config.toml
n_layer = 11
d_model = 768
n_head = 12
n_kv_head = 12
head_dim = 64
d_mlp = 2304
vocab_size = 16384
activation = "squared_relu"
norm = "rmsnorm"
norm_place = "pre"
norm_eps = 1e-06
positions = "rope"
rope_base = 10000.0
rope_fraction = 1.0
qk_norm = false
attn_scale = 0.125
bias = "none"
tie_embeddings = false
parallel_block = false
extras = ["local attention windows", "paired heads", "LayerScale", "capped logits"]
init = "normal"
init_std_qkv = 0.0242
init_std_o = 0.0
init_std_up = 0.0242
init_std_down = 0.0
optimizer = "muon"
lr = 0.00691
lr_mult_up = 0.78
beta1 = 0.95
lr_head = 0.00481
grad_clip = 1.0
warmup_steps = 200
schedule = "wsd"
decay_fraction = 0.628
decay_shape = "pow"
final_lr_fraction = 0.05
batch_tokens = 131072
seq_len = 2048
doc_mask = true
train_tokens = 1033000000
steps = 7882
dataset = "wikipedia_en"
Each number is 500 + 50 x the weight over the matrix's rms, rounded and kept within 0 to 999. Layers, rows and columns count from 0. Numbers have three digits each.

# up: layer 4 MLP up, 2304x768, rms 0.0584, rows 647-746, columns 704-767
# down: layer 4 MLP down (transposed), 2304x768, rms 0.0432, rows 647-746, columns 704-767
up647:508460449449458569520589546440498444540478612507464607532565466512522487559478427559424567541402485471459507415505549505399510492598546470541452565562535486540511472463528506481567562566542576
down647:527581567579519510549546551577561460516434479588603541489497450496388519518464517515494567529486488561527487522431516458528469554549507520534535484507548490437514501416483488565553470426510422
up648:406494556465427475482542514452499454487478472370534511448465508500460405433431522507492513536524453465487537492474507558471595442542442472529467441489495434579496474581457460524437510543529570
down648:489560554557442498503483539537578424477498563331513536581440579520429452412447422579476584523400397464425479459474551504495506459533406539461611464525479487478461474467499480621481515580526459
up649:494375523497460409525432522445527528446422409431510479573502495544555538474528477520560451577497535458467511509520477566444528504472521546406487488481519538529575475455518534428410474570472544
down649:475536628542407633434527547468555467572544525566458489445525482483481484549507505564433512481587546564402487466473499433525525482567530492543452529451464487431466479496501441479538457532437539
up650:596610533413426480556611518544433480484450521532489614510509522476539467503511490515461457519495468462444492525513469496441496427557575462466449584565507568615504514453436491470421491409539469
down650:487426443509431567467456491568488511490479409567502523461474452532499460518527462622476475563502545466526463522453518590500428526427518509482501538527468451548551324528495471490510491493512525
up651:505614578493552468456492536486486495510512535532538492384378448517472531528494502538476481573517605454491560444552494517425506517473413506525497532530490504515564493537466461526464525505551450
down651:504504495567475536464487462419523525439485561571519584490500528521489569478487467431483502543484512538550514524510497523478441490520525465517439540512493525529538526508486577561522539491508472
up652:479507465558558522486534473504578526505468451445605493558514463496426560559513556406411458513543453512476462512574462404520602515573455575528492499593627576519502372499562516442521563505516414
down652:486532469526417473462525518433462491471554387429559476451527484375483520504542490514511552523589563512450452535488554399461449466462559443469560465571495454582490487551484511528516474454554639
up653:449440460470454664549479481575374560542514547378494450519607484492544471577525534370487534610542497471525341614520455520452442542533531545496505546563537410503503436529390503391507420475471460
down653:398456426612407559457529604582495497538495471509533524638509612445431634527484477417554529519600562498511471594552542485513457529455481542576414433557554533457569533436512493521499463441527463
up654:442535496541569516443559485488517515476547518505493540440521529415505604500512485522480416506583442493536554435501483527527384444516383546454324526523508554472506518429520541575404488542495454
down654:578507497587510507546394399483549511515470540449439497446518517432542464481414509545534590479546526483537463455529527540512480621370444385466586475514474650443513388454541549624454448520441435
up655:467478495477589498516458544517482433528526404485572490482507508563535500510522513516506456445505460503479474531584435455484447523505471481462556459496584424467526561466510517385545545464514482
down655:439359476398576581494463381494393507482588455461589548540480472424535483431408578533435419291580621552453359481513538529469633538624386589493426480412510478441417515558483524478417540475575574
up656:497495550479441467508588522529450455485458507410580574441522460568565552547506496441441505509500410508490524545519483473517448482446469458504508528543440531455474590600516464540483417585456534
down656:423484545527436440591487400487445550543471446508481444622450400592481503466546641620462383449536442476556437409487457503465489485479435435406524563457518473468475509522519527386400450442522538
up657:534577432456576393472477527515584408478588488495504506540403461479464497485426505559436505528535505520513527498468494473466470419460481544489469441618414513534526464504526508440463567529522500
down657:516511499431435472454524477593449483567576460538486524533559492553565440474496533505427563427460448608471507528510552439464439620499479430535436571469523488537496510612565541517439482541539496
up658:510456486471450497568577524521410522487620584504408556465439492467491515459517448466534473500522529465471546487455546498547520507453569488497527509542582492504469423490452573420461503553502555
down658:517569579556494464510461516524573449540546519567548527510458478503511497443506549502437532535506478467479517472448468495543501473541519496494446513500608452515492483509414412511445490526448454
up659:454413538510469525546492503448408527447474516504477531518464419575476539564517561414608500471483605504462549580495490546436574546443517499530495504495508559468489464496578534517610554479499517
down659:494484486517512628476468495429559506559584495562503469480526525515584495499561423558504544487392571557489519457486590570532513486449546513489487436519535516394450447532484578502637521505564523
up660:475509508523465582438524547471545465530498526523445514490476575509545518420549488526489453616508487427539430456423418506591526491537500529617522545470546450601391400450582517403507502525569430
down660:474416633484535542534475457519493500469527485536507493438481563504559518583493508495494532482476456494419449507509517511428518566443505584504571474484558492509498521502530378520418540554469456
up661:507531506526507503489502464555432522460501460467509429513431514451476542500597578486542544560513572514526453467508499478496556457438558548640511508569531560562491511523397543535566457538455472
down661:509444472519536511528443510520470542412514487487465490497555436492532465542506467438555420572510580514490447549450551525515498473487509587528460492592465496540543490573526532509476470516488503
up662:539526482473591529416586425538490482550450464464439497464578570543491385481479497540532395561441541526538475528450481516501504531415567506404489544530505395534515500429523485484493524462460510
down662:490487645512437623571570482506528479509469493519565547451573470451469509462485480479499435485547444477528491463503500479548529435470489499499404490554515472522482487481576518466435479549430493
up663:549611380554486503444463500522554414417509520455475503446452389549493534452521461404484516567480562470476488500514465547509515559498615417535610442522491465542584559520485515595513509382473500
down663:533455442458535567532421507481506498413405512485428573488583546447561604466354504554520458503525504436475524511380484473400434581506559529495548494385562539438437549546471463522422465463499553
up664:525507461467474491525488377602529495466571506541495519448487524480572526517474518538469579505472430382516501433486525429391498568450548448606509554493433541552432511547454460484547531482578405
down664:516535495470486488487518436502468485498517576535465563437497566472466449547521572472488546538529439491538449482456534464521461488399432508509486461486518581498411491567450464547512457520542524
up665:582504447526476565507520495510529527416537486550446433498436424505527402532571453430478469499374516568509577488439491491500567492501495565476560475452432502467473452580530369457575527508496496
down665:489517445589565549458533503535488629503491541514528408520433514509509533467569483455456499434506490485406435503532452538499381482400485447519495495519603494533447472585532450473573510581454454
up666:484557508508507447520533463506529437420468501508494441430530385489598519559507432545419500561530487528503581402469521417528434519429568433580558509445561528512555469450495569499417562531517525
down666:559478472487444417482478477471488476433530404511450451565519505531505464461323486600470523534568591534525456423446481459521477452416434477543539588543515414600441413483544544406464424621486487
up667:501456489453450520482505488459504464506469578498576434502544542555628492508494470446447413514507526436451486508570559362506546496446574399489390436391580427540479536528502529552469476569522477
down667:508426435560516538473473497505583467563483523499508520453507474534502496540548383525485531601525434462480461527451539501443443472431432511471464572434478507548507526530485477463515487596496457
up668:544469477561549461466499464455417470534492504485549395546569544498518508453526513411478536486453415532442481493473394448502429547382539409457532469394573470446517440492536484574452511476508540
down668:465498522563493476521525511509502506445483520540478536499335529487494511448422565509517447512500528512584553555482483479496533476558472502522539505498466482513542490475441523456509426502426548
up669:513463505565391500516500507538453566489493487574532373505496557418494550482527492499440493563481518435443506500451474502509532424486543423423462449471491454509466483546458583577520578587536531
down669:506429479511464449458471496622492513458484488483503453505456525435442535505470489567471405563467517512507499441410556474570491531431490600487567466482470555488535477487578541580509525524464495
up670:565467458503504542459579519635527432566547516509518519513508480414488495455525485509482485462502530467527539439570545552493479510494493483477525460597481548574560473534457464578431579507526475
down670:467480484439472425472440512473461510481437504524487526468538434488555568454509478485539496495487497493438462515548465534470413586537598525520550467616556517538474426521511566418574499433490501
up671:538434479561498514531528467437395534479458524512439549484466470571500479491570569530501488594523574510501498520604527445506440484560507469542455503535499489549500540484517497445493520503532545
down671:536573507465513472470511508461516454471555524506448497438476451552485462501483497521472536499471535455517555496457501471483479497486492511481512471500485492451501488508459504583512525380539546
up672:526551410470547484493390464484538485545508497544561545518496460449453458546502494472444520531549502489491502472525508548568456524496474580513539518360465484494442518575535414519475492450515513
down672:457516454615581496505480413499487528421441551462614482504474501543472520441574508485452509482451490519583478402485531563453481430505545508510484432544543578519573488472465487405441590449473451
up673:506485475494425472520443495535480502533544506440422526428551520415424569443521504518577411456468465461521556498479634507521529484410612435469536471552474519467550552466494461460478535485569498
down673:427530526438399381512480456480551490464490530567416524523523458392476563464412582492508437473582509416510439538452557470442586505573546539492456477531496512360494550372511522494548490466592483
up674:478485494528552489409544510454426514476573495521452454483517468452539510531477501502459491487462489528514382588577472574523485463526494529456538406498543536538588483463515495493495565552513526
down674:521488474506477540457484583497455528439470492514507466432500450430522441525520530513471489524471503550524572563454431459401458612458467488446603475484598553529563467435468485500519531566575494
up675:504560478471523587473504531503509478465502494527618491567531447461448520538529483465489580390433535425550536499537462520535481468475465479468498571508449416468575404486463516497527533465574421
down675:474530520567408600498581548428496501562551504397511564449587547548538473475530557509553506594497522512436547555451444454473389490523507583441528444482484396501504404397475505427489528486489487
up676:543567545572432560498557389453497467455551437525504492402536618530502526454513468595464500513568396489491509487538605397541466548499537509561468458504470572427502420547542482487341549501464523
down676:408457530506424517452512391465462519544611502471530529438473483442548577491504549519487490479481443456541503438490483478509513536612557358556477526480548563378522469539500488596493457492506445
up677:539440443522473472494492444567568547474554518482458380548465533434588589505479440533619482602546346388450420505494544469557540516555539465514378485394427448612475423501502561508457481396490543
down677:357423485475526501520543542454474544389497523509528505512600472413569457533543496563559518547574591523404506556535510531570542473413495500530436488560487494498430461608528384524493513443517521
up678:499487469516430505610494466418465521510497475527501504502525492510462526423507555427542595524481468469545403531507393522569409472536484490546493577565540444473514543441562547484437374575522520
down678:504415514483440532506531452453511408485473485457488468481511555536528479501470571503591497487450547586431475577478437521494637505419455539408530512549476505498487571525473548480537517505556548
up679:526465484486498412499529453602486567519497469576537501495526513467548537482517522588491525518489629434514658557356449601542518526458400466390515490541338449497455504505618450490441451550588564
down679:534596507452533459575509476522535571504525569524536488573500340565523483519464529541476452501510513425522549500457484511473585484470574517547449415555472529454523495480492502496507368461441521
up680:458500504517390608500455523525484514428505472411523474477539434630500483452469448533486543550535598481545449508544561517466526591588498486539410472459542418483493453500538515485603505515541579
down680:475402512530571489472536470472480470498476484534510503543454474631431507508534456518537499439502505548538539445563454450419522463491461420463501493397477508551530413490491523469452459597439571
up681:565556446589495585447457444608405479487503464467417497443486576540522526552492461514484497457586524590510512448414485488551515466469485551437539510455481471393503482525424468516454531533492485
down681:644446465571486534594438470583504584497588407543390525520436513522539421561475541484580460480557557520518508471547560469527542518512627484455472526424433509423606502496520484466534415510530512
up682:517500459545443422517548469469537426514562514470564472470619526499532516389514485601390476462538499502507492539509536470465542482506475451409481579518557540526571650492619467520467465484509577
down682:529449536560468501472466428541443420399413416493487503355514529612618548475509435520559553552561453517429570591497533433468524526488523503484486430490590571496551599503516487536476538554556472
up683:556531464472451471496475428415543526457492536481487550447501540515493621504376371415514567450490507567537547493500516472523507550604502494422534452470411478590495537545431543516483472523485435
down683:531487485480557398606476445437524466409457516411619526514508518517593496413490449366476512514565455483555424494444535446458523476542561454464544529607477366499571517529535485412498446495558545
up684:535562500394470540532523500468410553465589446450494352529637505473393467513519550529553543493435566487450524600522515465427529499507559510534635525494468434490473552506407469517545593516519537
down684:539436437481485500420505448504497544552507511550480423460531514457365507467494471495523500467399506577524360508496515553482532473456512482505490481499521553514452501557479480552513530517538473
up685:486577495614531501449542487411498487532458538477525490571566480456649421462548522523494494528474635462447540528611549528464448435449542416564484482481388456528482500439446471638481479475565541
down685:438547434489428538500468445569401507486522462489548526530492499542445525522573487559528440548429549535474468503581511564591541509435543520462516571513616417493567558564497511498476537516545558
up686:514552483529518544458594463496449585441570492415528625533481511554460536398524513446486539508517525520464477559469517431539550518509503588481571430441560522501501424530557483498572558539515430
down686:486476483562565516515533355579463521473571522497518495488510566564532603435522531476523487474459455442546474491468520444495423459461586519444497532507492436559469515523413498440544490501451504
up687:464487529558532445584607426520503557536557485440495526521518483452503486534506496539567549522426468432471491559522504548463466496510549471464444486431550502575509475538467461502491530507440469
down687:475491474588523556493488480487437470481600575533568516495478583455521368463571481529490493523424478456560497521509522538503613428465427496491408531449531460510462506477516533492524437477406535
up688:431558584600456509520513553569505558528471534508551470512564524537491479524533514574559446554499408547483542554484474451383572516506531600398404515427632554471473447479398431520415547539541479
down688:491482455530563523394489527574506523436468427484364553490463521515541492543422354543384513546453471599469497480426473509490414512565488481541495540557559491479469538472475516513391442532506493
up689:524500546453546555506445448519532622574544386517464461417471610452389462557470481471533323552530483485545487507471489535344497474572581525497467568516526494503467463514491441377460461459530559
down689:486497463460456487575554544520449467431478502486532501556424436534473497597509512458552564606474497570477460506550448545507534459536538517485537518498508493466556505569518520476453474589515528
up690:378486500515535565570461390486463545430583457507492550500487499455458469488513495450366405445459557487497526509566456441469540483470516567551574510499535558480550450428475447510614563597495484
down690:495534577510588534510596471493507513548465521505432449528475457504504603443483538535492518471554472469561502491517462446497537511496461543490483447573498445521438479575509441528513473477535537
up691:460500502405475497508522587451471471596496493472459527541492565460471421591522513486448602575582440508459486513448501477672437627558543509522429522474421494528483442487484456436463528489473470
down691:513413435448502642614437478558510398472468530424474424552486458513488607432398526547451512576426504541494482519500514522471477526530532532511418580494438362566489567434532531506562537533504582
up692:607505506477507393532508414421584573527486492473413476542429563511500573475420550438494586498542528601414562521525633473501486522503515434555490510440510475520550553443593467546454503461523534
down692:546492494477487391439491414538523552475459396561463510513425545487514471388508558521527554504446424486415514506418503453451472548532448460519487459468493537547438569592526536640452554545570503
up693:449555465496549521540553494434486518529437576457463549538579460509402516506621505584493529483455412505580479467519472502512628458540514551431478544506517551494414467496471572457527459499624462
down693:465431474496472494497446439568481483404476524509523512513518442499506528444516451473492552481529516555514466529606504512468428512478560487495499520559536539496397458358491492522589508559557505
up694:485495469419514410465614412444558527442507557447504436472541542445575560550585522518484581531496566489586548524498544452454548424418506424507512521539509521434486557428492582431568476533484453
down694:494545477480470513508462520462464425472469466405470477485472597562490548512518524495574455511465574410578599490563480459532567384566522417525473503545483548590538521402431570522508545529546428
up695:551524443451545532569496589449501544455521484486524508479446449443555443463566513506446457484543483421428492419533540499528540447384577512474380517439498442431492602457467478528467445386521530
down695:517559520453439455441563439514465481459437524569549535544418506588526498509494479449522394566478507490507555465516499555442470539445493549537561490492427505495485509458377508477494502515498505
up696:510495528456471481519497462455469561519478577491513417460520523574513524525542505574485494527493487512445506499427444464468564554512481422619515517493486512493555482465549543490428600431536496
down696:442414456494467521523457616529603471451447516460467452512513455525446435480456584459498425531439482521514402539466471463520531511494495491476540509487489527518536514497512496528516518357527572
up697:462528480470505476469580444516455510604523568489497488546494566508463462503552517537586560509412529479592490413494480506431465460532470545522499491528461474498418409537519399532459544490542514
down697:500551587560399577504537421589411441528486540437534501486387572567503521490482540417577521515492560554468436480533630495485560546466502544407433536506400477469435455492561474466483525461501466
up698:435520467446535464550526511560515499473444535520498546499457554517595575489502639523549478508459449519605486489481573471444478559409541547556508470525510409480491532445465497476440493530528541
down698:503523547523471518531522496539533524448561467561545517484495424497446502504564491495496504502580471577519422440493580521642560515491462440467593549479520533493521529557443584429485464583444517
up699:565582447434513579478476489429552589506536483487503477512462570515477490529537522502390456609515445430458436525450536577446533447492491582479461503498469524485555614466542493484613513518524479
down699:503518553437578595475442511484493513499527475405518539500481505565514567470529567432533492485485539538534527480505495501557557534484490474401405459546432530505460624534420524480533548586415528
up700:506489525503516523470486464520474512497594480461558582490485497474429538463522537517551419587570501430448558481349543446482551610548416453538497545451519511462551500457593545516539501572535451
down700:511476497598485474536467493477586534546488556391535521489545589407465506507485501514492504472526469540546465436504487515570468492479498576512522478482559524438514475540527544497440462460530521
up701:593484508556432505465602464430412542444498598542421556517486504427417454465481493494486497517504450459460553371568511600524555512433519527544459610485526540558505522500516484547480508506484497
down701:603448598454479509458488460532468563507506500520530558467478469372494574477606462517535558456475470523445467479482516424530469558511513501480448525459465526456445413523384444507464464473519496
up702:474487407420432447475566518424507486573521464456557536444536510499417428511535445561530521551503476561482558406528588393452396587395451502508491486482479504452470438438485416398524453555473468
down702:494481525511460471431430458497503485482469504465544595507554552439580560514531525413504509530400553461466518426485469454456565505510439467549576560541551470483540517530402612467500574512467513
up703:532560495504473616505455487565576522592512474507447503475556484508426623465532429509562471499509516545451509508383407541539462548562461566425514511525461552517503508435463468489483482393489532
down703:516496497445516556532594482472444569557632397498544492438498444532475491452382435507533480383511455399552577520480531485468405525468517509550554462431448505411508437510611516474440537511470613
up704:456526536391535578549524483519516500463469472553444443531469469531498544525528416527477519534504407509524543530517510508462556524495451492494451529506525531554499470504575446547480473511510458
down704:506491479433548528545445511524490436535531489525481532543588398644475549529572431461501465507509500489524525527497538505490383451515504530536487514459537519464480419506505459502438505461558459
up705:560521514598398562433444475532524446566584447516490447465528496592504437543471473509582474503509373527521479534565488441525370583499443507489552459518512459544518530438566456569514509523530580
down705:583486367696472575513443520568505486537458549498548512485578502471382502408498466406476474528510437500635502469494539546383578438513464471557481451557449592547462498450494413383578510438397453
up706:530535483476479528498578512611506402368464445507557486566466515552528491398499513381542598503471462490424533462463437538475496559501511499539497526502545525459530396447459474528530489440523516
down706:561495525558545520436486546602523522462508560457461453414514530441501538487500564478481480486511543475548467577517436489483575474473444480593481508486482609587515479452499469458634470540545501
up707:481564448579495561426522546507503553550584501463533479478523493534505525420522588484501483536519474497524541508537460474487437480536498499575588531434520517430496459458534471519453506535545556
down707:528545546561553522388450553468469520501529530471494514476484556552547391520512481456548608541516497492492500482540448454486442495519508451483509469490438462421495487512471541546433514487507529
up708:513483550625581503492504558530456549541509479493462550493496535497525497474467482459530455495502507506453485547493588461444470491486492573545529438538574568575549596438471564534516523508432516
down708:552521505515559474456546592550513572524517459525459498451565569411442482555456487507497411486559460543421492481514474476407576491559449529536525454498488521430495538446514512417460495475555426
up709:467499461479543544498519593494398505531489483481604442437465498597468389578490523493591513456411481442452433520602509466470482500421449552509500541488577340404420477475564538398609448374479521
down709:396575491534497532523482419433511465477490548490542564586467488456470471453486474495549496417534411529478457440533458500489587413425473365526503620481513498531572440573524561485574531535534569
up710:511470382569559461431538504467456502532502464456486485454585468544442489493477481518574473510516546491495492542562542555434541545540509446427503459505490533516496501469487521546528467546568511
down710:534446429498485448463428507467505515593509510481564485530509491564467509497592528465567506601464427417464461556520541507513511506517528532575581450476538440534417475540463478489463535487434481
up711:406528477524560557433528506566513513563483552442539631502500529404453508493499576492447501554536440569459490526465472441442514457415524521468423524507491480495463459502498651577448481536486422
down711:469559545479583632429455501415470497510529513503483563454468439475618514424541499493465464575462522460515437545508520490606541466625498519501504552455526504373386500611465440586539503458547519
up712:510521506497516475538503558483487512414501570533462561455531475601504434570519493489517490511491530579493491469513461562522432426524457478456449505545486455491400545513468541527479418590437509
down712:488524526542410509462478483530469488463567443507518473528548505453552511467555465480377468497507479439549530509407514470561602324484582493492478549453500525568462495495472499565574441446479545
up713:556501364611684521433551404499463473515569417561490557534460433454442450521492460528559533527546485450524579451534434534609509458475609465323378553540483435593593498456439508471385448542485447
down713:404502563494522475494391455560486543531638536506529541521563528463500511515516530411570485466495484568471452403477545526549556523530498475511419422469462401465544493522556441540408485502458538
up714:482533440576495518450451504551454479485509505446552482543501617536592525496531496404501569546545506515462437482496592587518479521533418510410462503493492556488498436568523383596533457516481537
down714:563409568532488538550425547553565467447496496482518473590458461433575479491548582448507566502546546470568469552569510615486621544454418530403515462419519466522471524531473459512488506422473498
up715:513538449513424465523522469479450468453605528539471530433539481387419521432425469492437588501423531473511550579492445583507461482525543465526448409461502528549586541527548480506424450575559554
down715:545606477533372484451555483584602535502490577513446549482547490394563554364501418465516476561392502467550511492569533479481430473423468490491361373473560526476527519442437460395502531541548477
up716:496540474506580479443506505599437460532475438457486476490423545504420508473539454457453507556477483517600482516525531465633545476557373474467524545502450501471417445490557533469538542566509552
down716:480516565518459491435502515507475482528507456488538594431469532491485531456493507460480546566440455453459489527439460467517552540452512465538460500450465517459420511552588519509436501503510564
up717:549557542597462510401499617602482549569462530542445487492601512509466474472500470515423418461569530469566434584550610441532447473511549586520612497551536490490516527488469502551511562557413504
down717:510481478549508475439529563464503421541460588525443417591553542562489505510453493477488475403527607539461493465454548540497504452467503528506579470465561432532449463518527387445423499618537553
up718:532507472399476464478567554540577481489565518424490464537454464455431412463509472461510513543412455461567432567522435465537479474494466458570543530479457450509541464539551525512542452482476485
down718:472478526538467462556526499464512428511515462548499424458443503442487506416524404562480504442509476446473474540552479500553552565545509503516454496475601469552550505462491431488497439442530476
up719:433511551530535546469541543503541432576492443471543541517466453479465502547537452534486552502476488556483510559457522516516462499388529470451491467567557436529441488567529514383372516428586551
down719:475419400555500483469609481523458450553526608556464467484446454399502557484443489537430463520512430525526507546409559458524516486513425469480469506449617498452537378492506470456385510564552425
up720:558519510525584460511564489517536497496471509470485531504497542476555540498462465611492533536451487489631530511489459464591530533487470591507511511468508475420466423514548546547456530463588520
down720:531499530478615542470443459558531446426549436479560489475532557389476503516481497529530475500575549502496525478498438479488521484457480495486491536415429463523512470509492478480491532493466458
up721:523478552488515564516495523474404488494497439454489522456567527481468501545531501568526348494474433505500523568498469512443581518458507464588455418579490469479501479525517525519450556392408545
down721:452431533391479509474535537467504406522442572550534594624458483527510487427595537473471537454576504464509522597507544472553571404510447388538572541465574547460566483496442450506475508438450451
up722:533586514539580574518480544436427488461478528488533554467631426526480447527530616561463487557494506411503574484400537542490520461560508547476512551526593529506522562531529501533491560453481603
down722:547547530490496561465457506517541574480444485392569514482485534456508525491468459558433511489520540502547514518549543531432497432516533555483524414495539518441491489506520637445464482467484510
up723:523517480497440466500465475451539493411548540531559425450500545538510504552502447475492362527494529504545574508530490564484487506373440473572515429498444500563556537464506427498391554489477499
down723:490519510508501541503517559528449500579446551547599481476491567624567519499429555483440451526513558621466501541531569573478519506515525514542464466471488456508573544475484504428452583551591553
up724:528606443580532475459386489480521546467528484530502468434493555432374536576469487473449555448465469465461518539382550581477418496557483589559453554427619577512479453633526518483553487485547520
down724:400486485548476547524515550550481464552556473595483546485469505503467519497521423495534408494506569456554579566440584486476486497508504552444423449404581515598509533509517503495372436574507494
up725:500454492480516458471609469478544509522448549547503474502465515461548472529495534519527432539505538498508460538441498476546483599556492488499591503383538514473486550495495479509499447575560510
down725:638539510435512421500428533478442530511541488474578532496550530533516485485454540563441478553439467470532481579502489497497444577547540579525457468410488508582515470525433543550453429485443559
up726:543570548577493457475585581528457380500486469480552535460494487551518546533483477497545501496496525656576489504511476579489515558617549535571522530508515491466469463481385468527521481431513482
down726:484413590548485441468451458513393441542447508439527528514530462444469472491531423559515509452501552516482475482455467482500551480499501422520519415604541564441431426611523396499381433464449494
up727:439425524539425458493470497475528481471522447531479535414574416582428540490533497500543501519545420465563502429450571543625524522577492461419443390513495511458511493483465602489540486485482539
down727:582407574603459470519467455514416569474494476468559477441412477404410506494511478447476487532609474582462570559460576476498465639548528475483462483602488499508491563569465542577541427450397565
up728:542556411522493465512547439517506493456414439422549508466363473478504558509556476518519474547458493466466519480456512593443509507519517526543500488446474544576534552607568517494434490597499586
down728:530530492504459480614463507527527485521515617464544423476547571530454605533532560430507483516514461517555514487533537471475536517553454561526462468594438531474611574487555656446478482560522512
up729:514444475548540509512469346435467434523441457408520606446506496512425515574467444475523492469475497517565595521509517514535435499484579429510543546411602527482459428434473476469474487451448506
down729:477421378604508459500509504363491516548553468404381549440410535460485485522507524532446533432566487492502507492487535424403477447534490553513497544491546464485510465503489469495520500517554542
up730:500516477564453525531475470464434462420528442461492605483535514435497411533524528492576453493521509408444519474416528494490483540464518469489543506533476522519453512476501470505499519548463545
down730:492513450470551527454503477517490444464434478555504451494594546530501464454481433520562508461524511470514457519491475504471529532467469576565497498567468425487486566484450512447487514518457597
up731:548490562493460508548410458512455514602528555491558495423467514306564441523546420548608512473497472542373543548515452581515332485509522517435504503428504546547461598489470582492472497463619506
down731:493510504510493457481452493533564451663530515477494632530482505501540521528506456522462344484434515488547534550571473486463525515587493475560531495563369476537467656472584467555444471550418558
up732:540528442502480480494523448512486500478493548528381538585600470490549450501539453446533376531523495613504508497497491526485483542450543479438522557537581417556397489410502492630479468485506472
down732:459458490477559422583475511471473476453470622466373518461498494331504553373369550549572487455594593522488509440529473517439535513480573510560517509538473606547486456517470570477535518570543437
up733:482505474525431435503513483489551471461498454526463572474498474520443540487567521510601541559566515483423478525496431489379447478478548558443456509408536559478570488497500485537504547592496439
down733:481518502523557479474499480546555487478447416561483537502510563512475490506545553591484522488441525458455551576539535451394517447488494582499438539466639545494475401459538398492531484550516497
up734:511519477484475533504559492483409488597565477575487484498426467551447544453531550521547515496471499646543541625499524448585535531484526548453487472483529449565427441603374534487488490467477410
down734:482517557503469591444483488436414531442457403452539371415454599467545438467488540610593518427504545482471492517548522440527431403537521480472463470414513456505419501495426476536535487516531504
up735:435550505570488478568514514485382460509511435430579660507430578560511412601482422560570601481481501490649503533530476368588557498514541472468532522458563489539447511573556574515507455569554513
down735:540441525506458569467534499447571543508521585469469565496428581354483632482415539524513467500508419448403486526373546599505550380483554521481448529503562476601519463416399367478520494496551488
up736:474485500498450465483596453489536524486564499438529467438431456527455515425584510499576514447493517542551428417493504434562530525427556451507530521496581562522576529418474443470463486594515514
down736:383426436375408494557537523474574562565538446480528578392464430604520494521517414492464488413555422494520489476499490456567509440445480530576574477479628480468521473458495492610512430497554490
up737:581524535533501499406464566521577523507500520494448457531506532573465482603567508434445447499449441513521562408425450447525479501494548555558479551465512487518521540519481594543457488501566495
down737:512525506436527535493516589459395575527491540466498566521569566495558577448535442473530528602454447377500550538540359497475488533546535453514434495475390492520549451454457505454506511499565567
up738:473551555538488500511497504569598449528487435476558480584484495517445430479476462548508585521519486479535515432546577534464432562548433458472418543468494562550556587492470540427576480419515556
down738:537545445529480437483430473471467434500448463496493517495446431448555449490531499523560558477618522417534478578513518509480489547494474550555473478514560514608521517503458438553472573505553598
up739:418522580469533539522508592481647398444491483514572460415451465617514502527548528484633469564507515472586451581514495437441486439451477477512533524475472429446571553587488544528471548484429468
down739:447491543566518609464474508510538468511556474406526465467573388496472595420450420495478450433495426524497475422434514411558552505478573481519485473493511547639444476440592582555518535441545498
up740:459578473496536484433515478472554346483459419500465421421519505466491474499518369582519532540535528578479539492443472553366462524535474535492552545543425525513427434470447466510497516517541462
down740:502457493498465410567560539485506405418437497471393497505444443445482503506434472473446480577435452478569565543534472483522521618553465536518528526519516512505479392541514568493579553553516357
up741:464495534529513569495366429512526488411514537650517459407529482549547500478470536475490516453545508484436434553473545560503364508554547458457461488431418502521495506584522501512484518484592493
down741:504564534481548515470496478541470412448508573554513392465450434476554375503533484506462536474470504507450543521441529553466495475387501432556567524489522508527471622493382510476502580391563491
up742:541486441537599476516559403468444543530556550515529456582519563518472550549548425426518473448596432526488423529515559592502416503476570568553457411545475432495498512531470497354515471510579553
down742:406598464478526435498460505567435537555472480462494480527479470508523487541414562487498497520553523526579527545577409535498455532527539469519536513519530506521598493550511488530519424522456432
up743:474509566546575446471463524556465363510549487449507394535558531502538541511500566512502471461496522514433595554581534490483506473491563476567526408478486512438457517449510467490486508519399566
down743:489513545547434471529424508569508495439562468543581516490441501495602450450444486569510530491513478531491528492457446468466510546486460505495579496504494517433434480467562467406501493472518520
up744:483454570469482467543472497488503369491468553505580539501497494511575467448550562493583555503505480561634468429472460510525478471485525488502471518552528475488420482436524533523419471418504500
down744:502447539369507567513546552525479488590436521478411526396476522503473480485581485513512470538483460438561551444484466520473535588435477606498466489371477452514482526452479546470415493509599520
up745:544502510537488465505398481570593514438536506525431518516407560497379545638485444471560499491467452499415521588442450498470472523573551482566446567484430517489508474550430459502422371433496472
down745:470564461530494556642513531528625579526630541494535589500460428631417543446515487477551502502463463445526524463515463478438509475539576425523562592530552622476460445488400456479473496519419435
up746:544571508543426535479492530562391430492389463528517589464543518446444475503519550446533504486403487463435506443468511638468470413567400558473532509496514424457587387416475440557450506500475462
down746:560509522557513531513459540582514437483546557545446562476461478495470479516523485545467520453505518559411469432463548497501524554454423470449501471500469488610479424464522471503634482547424493